From a checkpoint of a small transformer trained on Wikipedia.
Architecture: RMSNorm before each block, rotary positions, no biases in attention or MLP, untied embeddings.
Each number is 500 + 40 x the weight over its row's rms, rounded and kept within 0 to 999. Layers, rows and columns count from 0. Numbers have three digits each. The size before them is the row's rms in percent of the matrix's.

# layer 5 MLP up, 1728x640, rms 0.0306, rows 1514-1585, columns 576-639
102:574511515490597530510560548553416491499518544510542512511448534516531424499579459507548514438467608497531430550500480535466481437485512482542507478501478524456496484473555529431558517475572445
096:493506528524472483505468541499452459552513562476526521427516526524550471476451492492560615510549432519578484565449545546497427487461445444509502479494469454536545566444476481511446538528478535
101:507418481509538481448583443510537477530500453457558481521486439467476559453515499579475493558554468436454475572483553526511482484541442408479479494483542522456471447590534507446619468519439512
102:516449471439546412532505483533436501485441565487453533477435562480482495503468535475510468509546545484524495487421554432496501566542546529552475567437494498457440504502482460401624460507491484
100:511554572491526475483539514501529545494518474512387411527504446553462518502477463527499441439455464497560488466512509525507506527472476479513444450490427434509516457450499481467438572502538476
103:515478537476420460561574464449551491491529528409503490579535543547424446607497467560426499535525470504519526537448412504478511463444494469510455571511517530476527531536503496583468487404512507
098:500418555488445546515502520567480472528544475448446500505555520534441501465493487508493467494498509530433515557547475509512533547538509496530484460488543524496530555471494430513530477509475504
102:547495531565474585531505481503525448533448474485422450504492460508476457472465458465426443555522566439440525503522496505512466494499487463501520530489500545542517455450457523439531481411449508
100:490436487514548507507523458513540510534481451479488493486541488484485434498479484495436506560496530545511489623473502559529474481473515520522510574522411466456593517433452593457519491488484406
092:483520535416524524482533478393471439568439573445503480538524528487490498510568529393551483528462463483546506503543495512581437490480557533396502475521482446471510512511462457567510505523505494
103:518512537484490527546510453494464525506532513470530485522487498466465500480415479483490526486546426480440470502505495496568587517507502504496441420538502548548574553525438443514503458469509417
102:485499495522455523471509544512527520466566552472491511511546455501583482517466464477451566514452474551378490437517537545568475577544617524503594507471499513559493486501460506562530521515477487
098:469512482456496506454491495541447480523475458477577524428554525473546520485547500489521527525533537499533483453501559410467460544505491470521506467515529506562541552497464512504505503518495490
102:479454564490535507542480485414499514397512407524446539435494500514518487475432495508580549478538554509443505495555499510542463528477528451487504499481550513515401490474540460496488474505490562
105:468515459576471570403487536498519467533494556534530522509521572494519509535512501407448559515513486479486509483553559485496422498499500517448548500562492604573461463495499462455548473562521475
099:438449583534492505456543484511478519512494464461464459526456495498521420493540503535449500528502435525509518476532502432527554524525537476507475535493426509471553472529536543486524504528473500
100:457496470516513431568538429500534493540517472469473590489532608502490469577372496561475529497464491545512416561539505475487475523530466475423527527519517506499497545445482505523497488447511426
096:432494527459496501479500487507445513580497492489473576618547508497516477578500461498421469486494552497478523503530475557534474493540544505435489468513458553421516510506528507561459529477470489
098:449471437548461521436496492489491488445431514484479453486466497529543509469442553448530508477467521457485569464553492499514436549445543496552485508492491539407475532467475496545455555482414487
102:517530535444468552528543519458533564460494543505539491510483477529546474559542486482501502542424496538549542559451512508429518574471544520456382420471497513455498517450499410427460512469514501
102:381562588457528480457457525435516440477471494494531487467492507503500549500502499554567548484410510551519516484462429478516486500488498493514452540507417493449503503489481458525508506504505430
099:515541497496540499484468563550498511432498500504452537503514523496612479450433415512541531542600468493534540469440456555557555476486480497530426450485563545486424522551534498416515495532539477
108:496519479452471447561526453496432487563422463529484537528466507551507525483496567500468467444523452539519569553430572505504513543454545495477530507568546527507495481509520494498494563548440501
098:547445504511437467534519441514480477497420449541454511467567370462524521552467499486593425509484495545439467474531529525535517477564536487525496555429486550552498548505438492510465525451538534
103:556487456464518514520505496493580529595535469525548512559547515496457483482440532557450520511480509469536512417578521501411518500484431467465473448457461507523535492503452538506486461476450494
098:439489501581555545460475489523524494540439490441531439502508467530429506505473486496482533544519532505449512500541541462507513473443486487547513511427438467520443531509522552483539548480448533
101:498472537606495579459482532509411477555442541500519511468476562520557478545480539449515607530460521495516474475479577424535466531440559465524510488495482557565486583490477512485498538507445481
103:463539537501471536541508535460530489545570491561437454541471414511481505486492402519528477546490433391521465523513491537498496494558518551487431579480559565552474474488462447504572468562545546
101:567458468485513517508454513473552468510508512515499476554413491494533552505528525475528458467514442496591530512471453438468537491521508436482477441504516528509421526468505523486579486504477506
097:460490508466439486468488542477544399491478452492506550504496467502438515528408540527456497584462495450447561400552500469499497493435532583485547434457571510546497481445464468567570450419548470
101:535532540457515470502497477521507497459453455539484435492519512539531529521529509462462547504488535534475487499518517497544529573505482518524479532527446519595592502557491512493552439514520535
101:528524522467436449440526501483426520530528482507470491508507436551483539505468509511572460450466468428515385523488578623493461535524450503477514515471530577500503532553452482443539491504491559
104:448496482480498556439532493522516537560503559517509530528516446568501404503537537600454527505498457513442478461505531515532469551453472526501568496550465527576456448452461468620481517569549532
100:483501538474472506498521589457490440511443517428409459518463415467485441539502431523500495477500533495541518514507496493541457510428505502492496548514479565560557487480464577441492482513554480
099:499497456477528538528525570516539508499452521509542487549537508483451493521465468543512521536574486512427461497442531474515446563489556543520474570426518533549536462516484508522430461512446400
101:492488497483448463554464532486431563539495471501561459471540466569508425511544513479515478538467475533534515492474525430455563493380447560573504531519569540505520489501515452499531493481432540
098:530561504493442555477593479549560473515434522514393457416473507539555500476461580530468467479591484472484502484498476548497501519491559537429538548531494555472500547544510466490514474539480476
096:561508496515522473527481475520433499538603446478450512590593582432470513502476488462484567506530531553534524483518480501526484491539489533470484482556521506432536422505583501551466555502474503
096:438448465434470455510562522551507505464524538471601420548491444453448532470645529470413485602514478498462563557453434481492501475476461537548558536574492582425485476547470475532532535517495479
099:560473461562495530535540485456487446564528496424434485539461465428518532510578485505481462449523499429507478536455522439545528476470505477490504567491515436492564508535559567407511513529481482
097:458500524530575489491536474519452485447506487500510520515544475570533491524519496457554496498484503501493488456470474504420523466561478519616503503488489437521501446545542519438524526477484528
099:452454508473456505495507503493507548555515562500394540463464520503505466519451493503522485470458506486464505543486509419486515517482435575490523529483578525487509491478551500639545431592512481
097:449496522434568464492517526452487558519517558442439501522445572464500492551452561485465614447410520473486497611533497493505365510532542541515474543522538578430521566518459537589485548496531491
098:512505538545476504468517497499526484418476536537569496483519458395468518538485444546446506450590486575496437555460424574475526552435497514449543517460471484420527493566501499447541458505504457
102:417494553456510468553474543442517435537539471525492464499503463436511465445536490540466454447538488439466526528588530570542502536566466518536479473522526497517544515527502575470510591521568435
096:484566490489582516564571484467429554524482533498402499516444534544516491421504502439522567559485482516476509512543517514506516503492522431523569519513462457530503473523511503458476532480567489
100:487488485557548460544534458505510502461483507496459505483521488418460509437543481465464479503509466498499515550494520437509502537443552491538470563491445525493526407477546553511436443580475521
104:498523498513431496540479497473469473456510523493502473513534431454508440501494502428478479464451505419491537465459473493562491463446540463480473465511505466501465595525592529499526499505425409
102:485447530518423427529561546539515553503494503429464485421444549455493520450469490475523488516453478517485446499542518522490597521444435516481497499480525537491567478522468576509551498521545450
096:495503452487492450541510518512542533493495445450407511472493496523593462397527468448523527504423485422498487466480565495487494499490464469476498468473569549480468459455510504510442583464471547
105:528489485438631492548469416491465468472512541479516481447503541453526543539507533476473525465538457478517569478411518506575524525479517497494539506470500515450415569554444496458541485480532501
102:443548471516493500547544515495496547571505550507554489481501528472506532545516533529503441418421504495467530469504506483489480481550515495507552542479504438490505449491559557549486437514492499
101:590505479463426518478530503509469493416477494526532514512483563468472585505480523461489496499557469482557559498504430495500414467505491490468511486531545551544447532455415474486474492484545488
097:513503488492448547533549513519504526554420558466462501521538507537495473527448507526553444526576532444527476527436506493540520566543544505469445625501471538554473613499509535465590482504516446
096:460481514476495500566507517446511480522495556506527519506578481447556424524513539458516488457483515521549557465554513526504505469620529518506494487522560565541501595506438499470460565495466510
096:439439517449519533526483443541525508430492537522578458524513465498490489524574474476466567473492430501517472483497494520538451469458498543526452514451519562510471454472541506486514445471444466
098:487481460352543506519534495498497532528495470539465470520527450460481475472480546532539503519507460499556487537512457530490538488511530452521539519505503529490517552503468506531541537583438517
101:533438487441557505444489524499450513559500494491514467574493463513522570425432502469521558526461458462502475499543523535505545528510469510526454520469500534501501461555505531510536482464417502
104:520514507496467521508446528495502473462442521538528509487546502541501457428438550515447555538470413480466518495483498453503515534473538464402534487561538465502509570436487532461486565520474440
100:511489459527485450463456429511559576517478439501583451548467426504534483462531575509474427512518514508466512478546487550506457568432456518523503452413513436464488443510480458518512458505490532
100:480533510486481505512459496560470531504516503513476486515512473484510472453498491509453507507484571548455477503623500550530546551489579460454477520506493512517514491511503490513486484500496516
096:506470474540541536511458444452507503513514585558496560432479491549516536426418514543465557548488607533500470448504506581486618481466431556542444405522509547466415431523512467554437537499465459
099:508475470582492536514455514507472500540454538414459434512427468514478525522512568520489590541507491482514452458436462489528501499498544546464555524425551500523457457590548588518497467504523460
098:367464529510489521510514532476466542468552478469469518446484483460489597448509453462448483445500533474467474556499514528417458478473585483547507526474513449469427518469532459474478579497462551
097:474531524460501592437531528509526479517485463562522496506435464435532451462535491509444520554513512534450520483534501479505511496437480514520532485501506547512555497577447510465460472468501484
102:518485452525496508596440520451405496455493536524502464495500539401472482497475515468552499537552487470548473502443485484444497481451622518478587512492418522485501517538530549488516534475456456
101:446487523583523480529492472504456543454498488527438507473532483445521518482489532430464499567548546463474429462563513534486542484448543410462528583513501501429447473489496471550549535479433484
099:501474509504493476528472460532567529482470517429464510515527475438523526556475535537462489502504472546545530493506516502525437465553421469481467546531524466527507477518540572473534523518579569
104:483489563481441551508521548484467474552533525460479506461535443480492508522557485514508432463531475475509529554472495495520456532518432466531487490527532493534486481539483457499465516546506460
100:483472511518493479540434519484502463504514476442432456541513537508519477454506557436502551510451483555507437503506483503493486542501454426517523492490468451512473550476545547460463508544445498
099:468462499461468485500517394490427447488494479499475576483552492456545516484491463533405549547491473499415459480550472459442459523490497532479573469517485465524514461470479548515525512442574426
102:441547498467502480490480576541442491542508435505490476465531470480466455540557535550397513489500496540423519448527514512403501500500481468443521482433501492515471466433512464526493444526478492
# layer 5 MLP down (transposed), 1728x640, rms 0.0266, rows 1514-1584, columns 576-639
101:512503525510517556515530532558514439425487478509467477493517491471585467513497623581475489491442530503519500545528518494526486457501521526536502490543500490506484572456449496493460505430490470
099:458519525540583452536484588464585473534482504578548547524559538554457487512517481517521534551486478445441487449503458582510571535510461454451452583534512515486502545454475501460521542420478476
101:494454517527528538546438451563531495586528456482512454471529514521493503447505404510498458512533434443386500495507514502493440461505497545503501456464465535481475496573550479473541427496490458
101:464499532502571546536488440511517566497478541547493467459443560476597497475477470489443617500515509597525533440462418550476498491604510478514494503523410524493512455506524526430528502491498517
100:547513401641473471528565486480590493530536564528532560521474582459552555472565493468480561524561485487458483573485519520524435445577439454441520501464481502525377529567539543494515477536447524
103:474497500490536529429514501495490573520448577479503476565496484550503465555452508617467508491465436448514545534492476580509488548453517536534475511528479480478545531496508494496479491526565442
099:562494534516480621510499574504517505534504527494547541534489486528503545512477480533558503464451519426446515518458523496520499521470501527472538449575466518510518496465527441468487495495488487
103:457526490512523554578452500557526496485527470523540491471495462534492443501592540499443469502462515514516506447497462541468518552484494495522536537468438441495469522471501518504573517524536541
101:487468497500486445472565522496518514479516469468434505495551547463503503432433483473446483501500504466483497528478494518494415460525503511504480518511482483472490523533553588512494498480514532
091:490465481546502518484525504468517487426522514519470531513477470495484501529521481455428469502488491507469463511442514510464505510520528494480491490475510511521419493569487529495491487560529496
102:433462513571480505486499434535475463454462451426519487508433544439509468487550501529518473550489495380459453505551503477493480473525476424543481529499538472520486575521528435454538467551520545
099:452497494506476513550478474502536481470509515485470404521479488524478501526430494484534486417490457525434519458483496430498512481535500542537482493501526478445475473522559501522474518526515446
098:545512486540541449536450502446479498553445558540518466502436501529521513492533486588436446450493471484470530468491503574440478533500479504462528457524499475445490449398453488485479552483429504
100:537558496408466544495450481458573462502537479488546509486496462525480504484451558508528464455536533538486463561544557487500472521494468523446525445479540603535495518551516477507436514479435489
106:472541503502511463518559572492517505444489621499499502474557480498478543498419543578500551448437499457444473518539481480449462511463539487459524496509501526537520522520481453452520511504590551
098:541391493554435564471483532425499558454488510480552447467488489575486527473465561539543444446507539403529474540494516471530519377489460535580534423459423574528470449586511537513502543505517523
101:496503521535483544529534452527544485475510523553397494494445458471516458485503524474550512384574571471433562498531543531547511503453536481456546512507521427490466478506547559559468463511564599
097:484510469510498483459446529536498480490534501441425518556522455496524467442490454510486564479497515517497442468503448478526494499500507502513494445543491472506487463538437424518479502445495522
100:500438521435425590507543521485558505534519499492537438456534483557448496498509525421558425525544448498560498501495445558427504498484449625516566501516494468444488473555505490487587428517514474
101:500545460535495526450523493536526489507534552509500476510467509557491452493455555489483518502520503498467559516512525497493507517499548542474565547484521495480533534447497500521526453527501499
104:498518542525411484528538483614548517494519518433577557558467499483472571486507498594502544453536435541505456489421545526503518547475501504466566501438560512520599584452496556437483461503513388
100:492463492543469517524487597582522481463476545473508451497478502486518450499475488513564524484505471498430463466463483496568454491514456521522534474553495461564546508460521494481571506504439490
108:494483540497522406481513440541403543522517480504466578436532537507510526441591549544463508469505494428496503448523517529496468511482517526531560457474407503422444519475460486511435450509468482
096:504457542564470536506567469564502436384579505463503488477481468468517533567509557477497498485476498538497450488509505448428495535448531512523522517481548421489480559469425507542534512406529484
102:489543499444534464531552517464428506433500478513511477508486453549494466528534564538445518492484499577471482515573498518491517460494490493517517495458505517564553461512531447539499455502541553
097:477520530573446532477515478491559517529508426490516490471469480534562502517457550564517484494445482512480537472527441456440519458487521390453511404566517515483570504518492540536541548565422456
105:531565560464500472467433547502510554533456482473474440527544570469504483537495457525556472542515512433499451541530540512475417492508490586465526536470511533488447458437485549461509484522480475
103:517495483454450489474495516492477540579496555549515464540507439526437534477562486521528427466445452482526520450425475428405467528520505499474427480537557560521510463544432546476474469574504529
103:527502498476579419538558541479467517494428512512539488447550537450473515591508544516482408499561508450523543445465508494485557519487524446466523465434499498410539484494476533498510512512537485
098:492460526472450503514508501481517435435497519538555439525505441536560605578465486543609488500469478524502558464438483469445565418516529477566467529506549490553481482438564529525485421430528545
099:497478432477497458468483482553504560503517496501451467478499457516506547460550476499549469536482485493529438500556554525544495538518515503543502513530448496495451508489596479457536474540466576
102:562521424378499458534454439468455416508404513494488499585470565482510481461414503464482526480484465511562437552573532513560568524529496593534503491510457456449348495511469457518488521476529466
103:556522498497502516552508460448408497513473523522457492535433471486399487475514431465575410566498517525542458537503483534538529519494592494475470433525537440492469436576513459422486498480437502
103:518510525537560471476444550512487492485480464578425469426535486560498451554447472507447491526495520508551511575563534461504480497448595491544466570508541530505573538501440526469509530541558550
095:481570491454452503512511465454465556431460422558435456487534542529517555463557565429592491507495454484488546457465446495476506505514485447492599436567524531496462489499520488449532496502459508
102:467532501452530529440488416490474483535526524558564525519541516483517491512581524465491463545423439448564563518477537477508500466533510504504529537444498595569428442469486494482479506532519500
098:500518590458465526437475521527481469485559491552493566477544534512540458536476500562550542528597462519472494480503510531464528477564587496521495543516486474523548523484527516583545435515546539
096:471502476507427482521540509526537518503413554471452525441496541454521481536513595516529470478500544496461472480521515482482468535456550469591519495469525491497554506455525484480568433482512475
094:504486549495515503462465544483512560499425589557496481527501506552562473544422535468510505494516445493558494508542480449531461484485479465548463477481503437501490512497550472483480551471505545
101:569506515550519512504563480526448517500469556579552551523493482519546434530514492523412479501521585525537448562516424527506480510445497489547464483492495487504464483516513524513477488512515465
099:471545521467490560505535448521450489516555428519486505466527506500523510469533557458557530524490494463431572502496516436559546475537487496425486460526511420475538553519488434498500518477424462
098:506552525520426570489466492451467464513467582399450507533462487496521501546494476413500541479486456547399538475478533494481523463484545553474511578519497461437498564463516546535468484554574542
098:462564460468477540503488529423431443482453562493488522477512429486531505552489566519516509461516468514441519533485505534465472463415537549462500520580500556485520509532486544529554458478531470
098:554437483562545481549542556458583506569529507486527452499549573467485618496497517510527460522541472544467458526521501392461490443452574480497492496508489493533441445486513459486485475538497475
102:438420521532539551486444508535455652514471577473520502457546437514479477498459463478573559482434548489531545490538496453520545477464502500542488436419524522565484515439505439459543459540480459
097:424534514525519489473489455473458495550504489467512474489465494490456512546473513495430387450476499492506452537492513500545451495464481462540458489541526485452480561540537501573544436503470470
100:474469570553506574503449460467552486433467462458504478531473492521460503555495510493505482562523535468498556518455425571453536551568492474585422582512474498504536494512515506500488575553516461
105:540562517440484444510540536536536469501523609471477435522496530517397495494521524470424475550504522583515551440510472546553540436497605477497498417487499493534462494554475570524519534521554482
100:495419468517531487538473486467476469542543488556507501456489443511499465480523390519472480518517450484519511454481496455567505465468506454487466507483513562563482482530432496533474455528485530
094:444499444526496509531512447501493456497487550508586588587539537520523459527492511445490599517467494555522529497413460441489530523478551462482519488550482503546558544581505445533431515472529432
105:500518544571532450559515462588497461531488474466523479550418472422467502491463516489438489499558584496523576469446478484523476423478482468501494564470459465508521498558419497489445504481545502
105:498458482565509466521491450449483443485534512556440444494520499532481516543468451486539587504542514502464500484485513536570443492420540443464460501503486529505517461514577435545518436477471482
103:556524482439468432454493514477496508463520505553493483464537560496492530481551484535481505538502458500485555459531447562595492481492415460479506487541530510529504473475440433536422515483487512
100:562537503523489511471449500485446502453496490517565451533526461468487506442494516483558541492527527488475517461496534523496540497534500425556533455508558500508478455488547497526447469524471534
096:458490495484489550506576480551456471473536502490507499503414555499504519522522587452535475512493477545524486503438501484538595509520524502494511394498477470539520511503527441463514409524554552
096:587507500497480414544518571477572485554491452462510512490468519482473492511479533454486478542489536490489496533494564475486482577467541495553529531553518506470472496470493487468513489443529450
098:502543596494505424452501487509486467509525524462476503569577474471483535485507474510559514513513509517468490526434498521445522479521557480424528538537470501442544492519518552583518532560494575
103:491511510441489480446431476473561580529541500481531541600572537488526456469524499467512497470497550511506389523543498519477553467529526445487551429491516538508510507589517516465503512496479504
104:515477513456532529420461460499533426482505496499478555488520509524518532463460495447478572455487522528547464425468547485473610572507488475501571503476499426444486547558504498475532547474478496
101:477505509580514536531510507428504539536487502499517460496504527485514427580494487469529557480565507573540439546536500534481520520561540460512429540507428476460475511548476520495527512471507513
096:504497472437466447486514514535515487437493435561514573530513546461524522487450512425385504522392495480452456527448480496462567537393533480514537449463546548501444487507479509488467510523579449
097:455549468510485504543491518534523429480501629448544489480503569449524445558476503512534450440442531463507558515487603465505538480471457465596541520557563508509477533465522490438492531568526467
101:531440526524485558547526484549510529533557529464560503529475476450523503516497525475468498498535524505537466574513495515463566493506490476520573499546545566467445510499446483464557512523477528
098:549492521544531493503541529544440491471443468499470541497479532501480559499471550553562487470482545419442428507514511446496546513483531489523453492539448509509523568452511487478577473513512574
097:497500526497479532498486504473498499498579546512457448446456490537445466494452460458546460545547492555529460577523472442540481503440456531482450473554547560479466450508552405468461557537401553
103:492487496512558464490440515492537501525526507439446486461489559477505479438533620497490494446524522520514509518415510558497479525533440567533504503488414520443510524510498489439462541456502489
104:515488634524469543476482541474515591519451480513457494479439483527532470520553512537509487553481522514519440517522431533574514520511547487568502532531516473427488505472505454536573512499524477
101:529534498421547547488423481498502458524527575500523521520524481511489432494490455533498493473530508472487484460518511550468473502511524513422484544528417525526446519554480461467478519487526514
090:423551468500523525476441501548562556540506490495520495536494506554461519444463545536450531521499502480516481480469497487524510521533506515450465534433486476514478558460513508490514544459505512
104:558389534531481499544548487538498501516525572475418511489498542445444542527438551460532462495525533424451497475488558523525487496510467457536535537501510444551517447510479517541542407446530473
100:480492561466479515506519479435478529523466453538417519512520467491492487353472447589512462548485500438497548470488464535577515460479427505499545456463423482577549527458506490539422469433544555
# layer 5 MLP gate, 1728x640, rms 0.0318, rows 1515-1585, columns 576-639
099:494474546509500479479463477509502515438481480525486475517487513486526548521485481513535461493453583486489508477491554483421510515438529496532494563492438545474456485550403458484562436549521464
097:454472536525553461491612452504563594487428495537496549532515444496544528520499595538481504529506517455484510485468515569517499509561470434354442476547524514450483502504513522526475539529497530
106:616508533488523485547524521487453411536478515496452526461472443524557487503458508563541487510441619485515470443452501500484449527553507494558514530485477444570542520498507525535491516497511501
102:457530493523485482515500446482506504528445538456507482538450470506476546505482487512504531513468542506496497495467510509476519558516501509493491557485534542481493531552559523438466556600543472
117:533454547557518514449537505604520524504484538459553485510462416470468543498510511566527527482473529518457556468542554561551493567521503502479480526490542559529523537468469497521479517447569488
099:558522500479467506529459453505501440551475563505520536506465512462440434477448511547577596467568484439502507456463572516471461525416516538510443538501432502617528516436546527501504566492561469
099:580453511481495500461502528519519445463463546516532424548514507585480524453445457472522506499479439485489467452490493491557472516520558490577538520473490550513491555499508480564490482449490455
101:480465500469462496470577497506505443525466511472483548516495593447561517464508458499528487423525465476540389500455595558554443526587501538441551441508543517567500514515502513516530509514464444
097:485468582449553532452502427455498505589425457444422455548513444500514505448538445482510476485505440441541517457566473498510449586525498534491497465561425529500517489495492462530452512540530534
098:462467598490522529454528496554435517495373534508518456442435550365487429478632545522560520513432494438531460474534497411444440482561477409458483527500505473518494564537486497506509541499480513
103:462460548506551521421594526560515504552490507525460546512484516428491503480523568514464518485524486460478570506488508504462391561554503619504499522506433446511517484434517492479482409482564520
095:439426529486397454534494475500524453521482460418543489533551440486538544540470520518562491530521491441528486539459413481519531509490479416472564451515549573445520536497526421532509493491455474
104:515507579469516519496476533447543498473502445524519505502498490519452575495507485542482512457519527485417491540496495602523453520549441525492539459509535526484489464518521463502548465478487509
101:554524427464500508433569382529541539526451420453549493515448522491567491483469460521476571446539460515520474498512497485459522422498537487475522491591482421483530530525593500533557473515507431
098:468511545519448429456509515549499418454439556568498513517462534459503447537551522466494535505473555535538471468531486530472500515553594444457459418576496541573536462493547508474469552486457520
099:515589494446522556496524492525510488486545473476433529498603512465494497563558444461439509549563489469485500534543503506476485506532505473492472506492542509514496437520543495550421492585480523
098:495577527495495561467541514459501483496363439558553457503504506467504510521456498469494483555517452519565533461514462463458512454480443502502486523500479476511538451501459504447488506501523491
100:461537514493503520457423491501464506417500568474473436455479479515593424546455507443486472467481551581558501538504481452493578562504523541477515516536559454444507524478496454497560491493465500
102:503498557458488473559461423506432512529511398512468452479607518450478412532541507508447509465505477458481480528458567488460493527503478480480469579461499502520507582521534506565478523459421544
106:514439520475482487475464534572551442547511545504518517509494413530553460617480483542500564465466473499501549517498434475499500533648466509523431518470636560544491585549532505517489492560503434
098:528547516460509515551432418475505542569546582522511512562543433512446514470529477504540538495383501532481492582514552447441525445531523438466469487522487491481572512504464518491455551507497506
105:460487523574424505592504503514546534519535516492525526541451486452559512439531417467521467497541549398448526498515590498514494477509491520499473479497490485490574472448499537586503511493511435
101:511469545503482491527549521550539532493507491545526543480526526527497433485473514485463491455495489445518542523493454482457569494491531550448559448511511547517508494529560470533592502538539488
098:537505532466473507501439491457512520504482468531500484583467506503534477508508485456535530483505495487522472516474452430552569502463501451449501443603504532534535564495540497443524555561479478
096:544455488456468509491466514531509510552486528588461542498473495479523444493449444496475451559534505498522482513493509550528494495483512599490492533455589502503489483435506532437539495443545487
100:492482534556511470558576443559505495498455522533531476530396494512459516435499505558469490444482506495559543479486456491513549524439529564515467506512491500542502467522428554490537470514573429
098:422481477577512479569571480505532522493478516493500514536491536560488455510514488479466449506486493495449399475529475454541408538520533510527521539487434461486568563523464526549497495520493502
100:487489502483538538478611466588467550489539575537475467514549495458491535518503591483533535477519516479529506533504516503561532512482475526506515543489451488475562499521483484471500505613449482
101:483484557491455512479563529519473421502448433497517531590514524448469477500475482442497414484452493441484465472523491486473495523466526560407524471513554516558502446480460537579514483486475499
100:454459514535448496473548483486470508512562463506515510526528437504523512451476534518470496483539474479500509469531529556495436513489486525472560511519523482471489467446494441512582592515470466
100:548524524500512410501459457533466526495492470415565471470495495548533519457506411520527478412545558491523569434553546460561485526468545527489454504519496500446511476541506534478525450466567426
102:468491463473473482477447506538479541514445470475394472501572459494574500527464459484503558504457494470471445433593585541474514492497440522482566472461548487474513493455460506521523496564559516
100:504476511465489569509500562518473498431457484408497523529495479521455494517578522478521551541561502458466419551497458561525501503584449490480521495472473551568507529509452462488414461502488478
099:476514478552508515538489526557492501516481510442493477545464450488381450491463527498445519518448478533496448441516579479531525478506497537484435574496463515510524487510514485564428478511520507
102:539497512434503486495436493489492445507474446492478458468542485430522551456573486563496500475486531524421493519507479533516495455464463481546521480453560490456456488585460515560547534462515500
096:544532505488454476454451464566431592495473491544520577492519536522469513478522525531511458480543480523421439497534544504474529497553518514478513544558510505506543480461530479566442470544564476
095:558522460491447539514456574485508504550434474453577478539488487455504534524533553481518437520477504435476514453491375497534559491488524535509596525437547440499569463511531457535415450486486574
098:558508501558438472531429528482558492580480427558494471508447430518485456460438494475469495516497476509517491481512519471480445441551499549471544490507520471500536546496505523546582498541499503
096:478545489516498506433453550489546453537488402478506491536502471529469481518493475493552577521478481461569507537478495525458517531506482511535518406462517474523473500476465495544506472555483510
096:451495473593478480467518513489501493491456457484520530445485523462443486530505463458503494454465511453497554526481551422528513550516538575479501553434539485504561466505613475505501469474474515
100:537547502481510508565529521491572535487478475461540546522549533547526454555535458487519518469517479479420509428468527532518528583549488474476517517533423485513553525472452522539464523458432531
096:494543578466465493539525405497480449452473499496557474490533435520497475503467460486541462495571473521413448453535472573541552470433551518408557465498462521470558451564466491491468506540557470
101:545492515448531470505435481516501454571547545487571495492459576503501441517506557514498473498464536491538483497450503480492494508516408487474566506490453540564438484478471431468511503462450500
102:513526535479511495486493499522433486503501484543524504435553516497522490518499494500471559437482470499494527549520464501489500478433451493528535499563487521513490500473464453526456511523490556
094:465460521513480533494489515476545458545492500438487531496521518491409489461509523473489438495445574509447544496547553493473450570535503457478487507465511521517487556473516534517463572436495480
102:552487503498486504535541439543541548455464522603454557465545525496499665447469574446506425465511518517413494530522467497497482472512482469425543527523543443475567538463477515489429413547499512
106:477493536508489523502493571480494456462461479519450584497537473566486407518469458514482454502506443494446504553451479559543438497506541512533541581473463515523454545490481484481485509521479582
100:494540509448508517548516476509480440421515562515496550558520513470465466548499505473482572554542464467515535514488487551526459475525526509468509511546466531488507583519432469511479449458513474
096:546505460458512527485508482468409517461536420457479486520504488483528488524550487526577513492468534478547528509515514529490435473522592476436455512566535547479490446464511506489445530500428578
106:475501521475489481548552477576540454453431480467522546575507449466477505472472500499508483532503456516445486513561556531602473545544593499525431555505511540528516525538468503479523441552401484
106:491471487451482514486545416501546491505404520437520363518471519390492432424588569459522469460512411418512530449495412528477534458505527489487493484604544532435564550495454503440532460452486497
101:576481525485489556498500538525474516485478507487564490591393528489520511584454454530503506488527485581491480491460576493542545522523582457447503421478543486483513525515536610506475494496533478
098:442490552449486499396454493521484428500482537529475409520540506517538524525498511447493534458510577552542423530503506522501541536509495424545471506493516541531564525536514478468487460472439494
091:486547466502569546474542522514507507469600539552482475517447408499561455413473568505505482524399546492461483538499502496452510474466433514492534508500597554469478401471464614542503492507481506
097:492423523482533493467480514511509527470467459496497533577494495550500497501448505550576487514536477567559452539518408525541536474486467452506438484450563489552513548501540507525480502527474540
095:520462447492545555474472512484486488488489496553579489449489512494518556404465511467519487457531525463550515442568484431520515505519482531541493508435551553530505484484473513442429468443552458
100:500493542541457516471535551524461501503496515554502511469516531498486531465495508490491552446499436457509497504530504391530471496456482496541533501502501571500452566532536486514411364502569564
103:520534524484463449454551416496426503537426552466471482487494484505532462537560482517475548509518500494504518483528477483477451511492528549402518530521551426480572523465516526505529511462546509
098:460483505472447473469481408511486542451558481506571552481489422520541466458496436483440476473400469416495583456535507449558448543519486572457520507474546488519496425466557430509482458564527504
096:539526495488486449501500460518477475495509506488504464546542494522532529504508530430535476460544481451506553626499521518513486516457500501479548458492558454462468510473510472479494516558468500
098:476528538455598520523499462499511468497470443532410475530483469476468500526525493506475456542576469499497490515514473465484497476519478504464516525514504510507488441467459507535501471506536527
099:523479485440481466530504470468464594519449578473447547452469523503481551473470503503516525483517527492527503461443453419525445514479443489539474540480509428490441452457494533523492525511486543
094:517565446458446491430488475464505463580526499533516545506501504465416500531512525472541506510541565531481477463497541545502520512479472530492513511545458543511446554504447531484401487512469468
096:440507464505518499444475464551527483503469544521592502536588408557565487439528566511538533456492470556453536495495529554568430459544495528508549505490507574528450485460487512541457547469487540
102:516485537497469516515553493487477508458431504472561551532519552536518573496514499566499540461415531487546449567548476459523578433516469457509427521555432541519509497528503464616484525519518505
099:563498576545493493481475484571507504498521494506468543553451548557576514516461468624515544500465507491491530517553566497487425481553455497512451441503536454470540460481474556463480497506523499
097:537514485395505521500500477536517475526502493484557464504422515531577482432532496553483552485490465489522526507360488476526499478488519517467435453597471431477463550543489506476488509538505411
116:545499507497470487470481592489439423467483496525481573437513502509507537532507439508505520476462465455570525498553468502494467511537514511557482435523543523520497437539557525550507476542566455
101:540516512520461512479517446558471510531490439513509520491544508538494534513447495489462575485511484511531456544519488504458505531537517463515591448491480557491512486478539510546408536556484462
095:490423503575465455479460513488473524525549412519437498493514484554511430444450442471515514463559592487531431545466484553541513495463472544502493555512473484533525484505550492537431527454470551
099:486572521522462500447468490474434481519469446479479464547589439471490472539511492530440542461471482488442446568524497475522468584543479493390488486481467476559421506526521398539579527563478535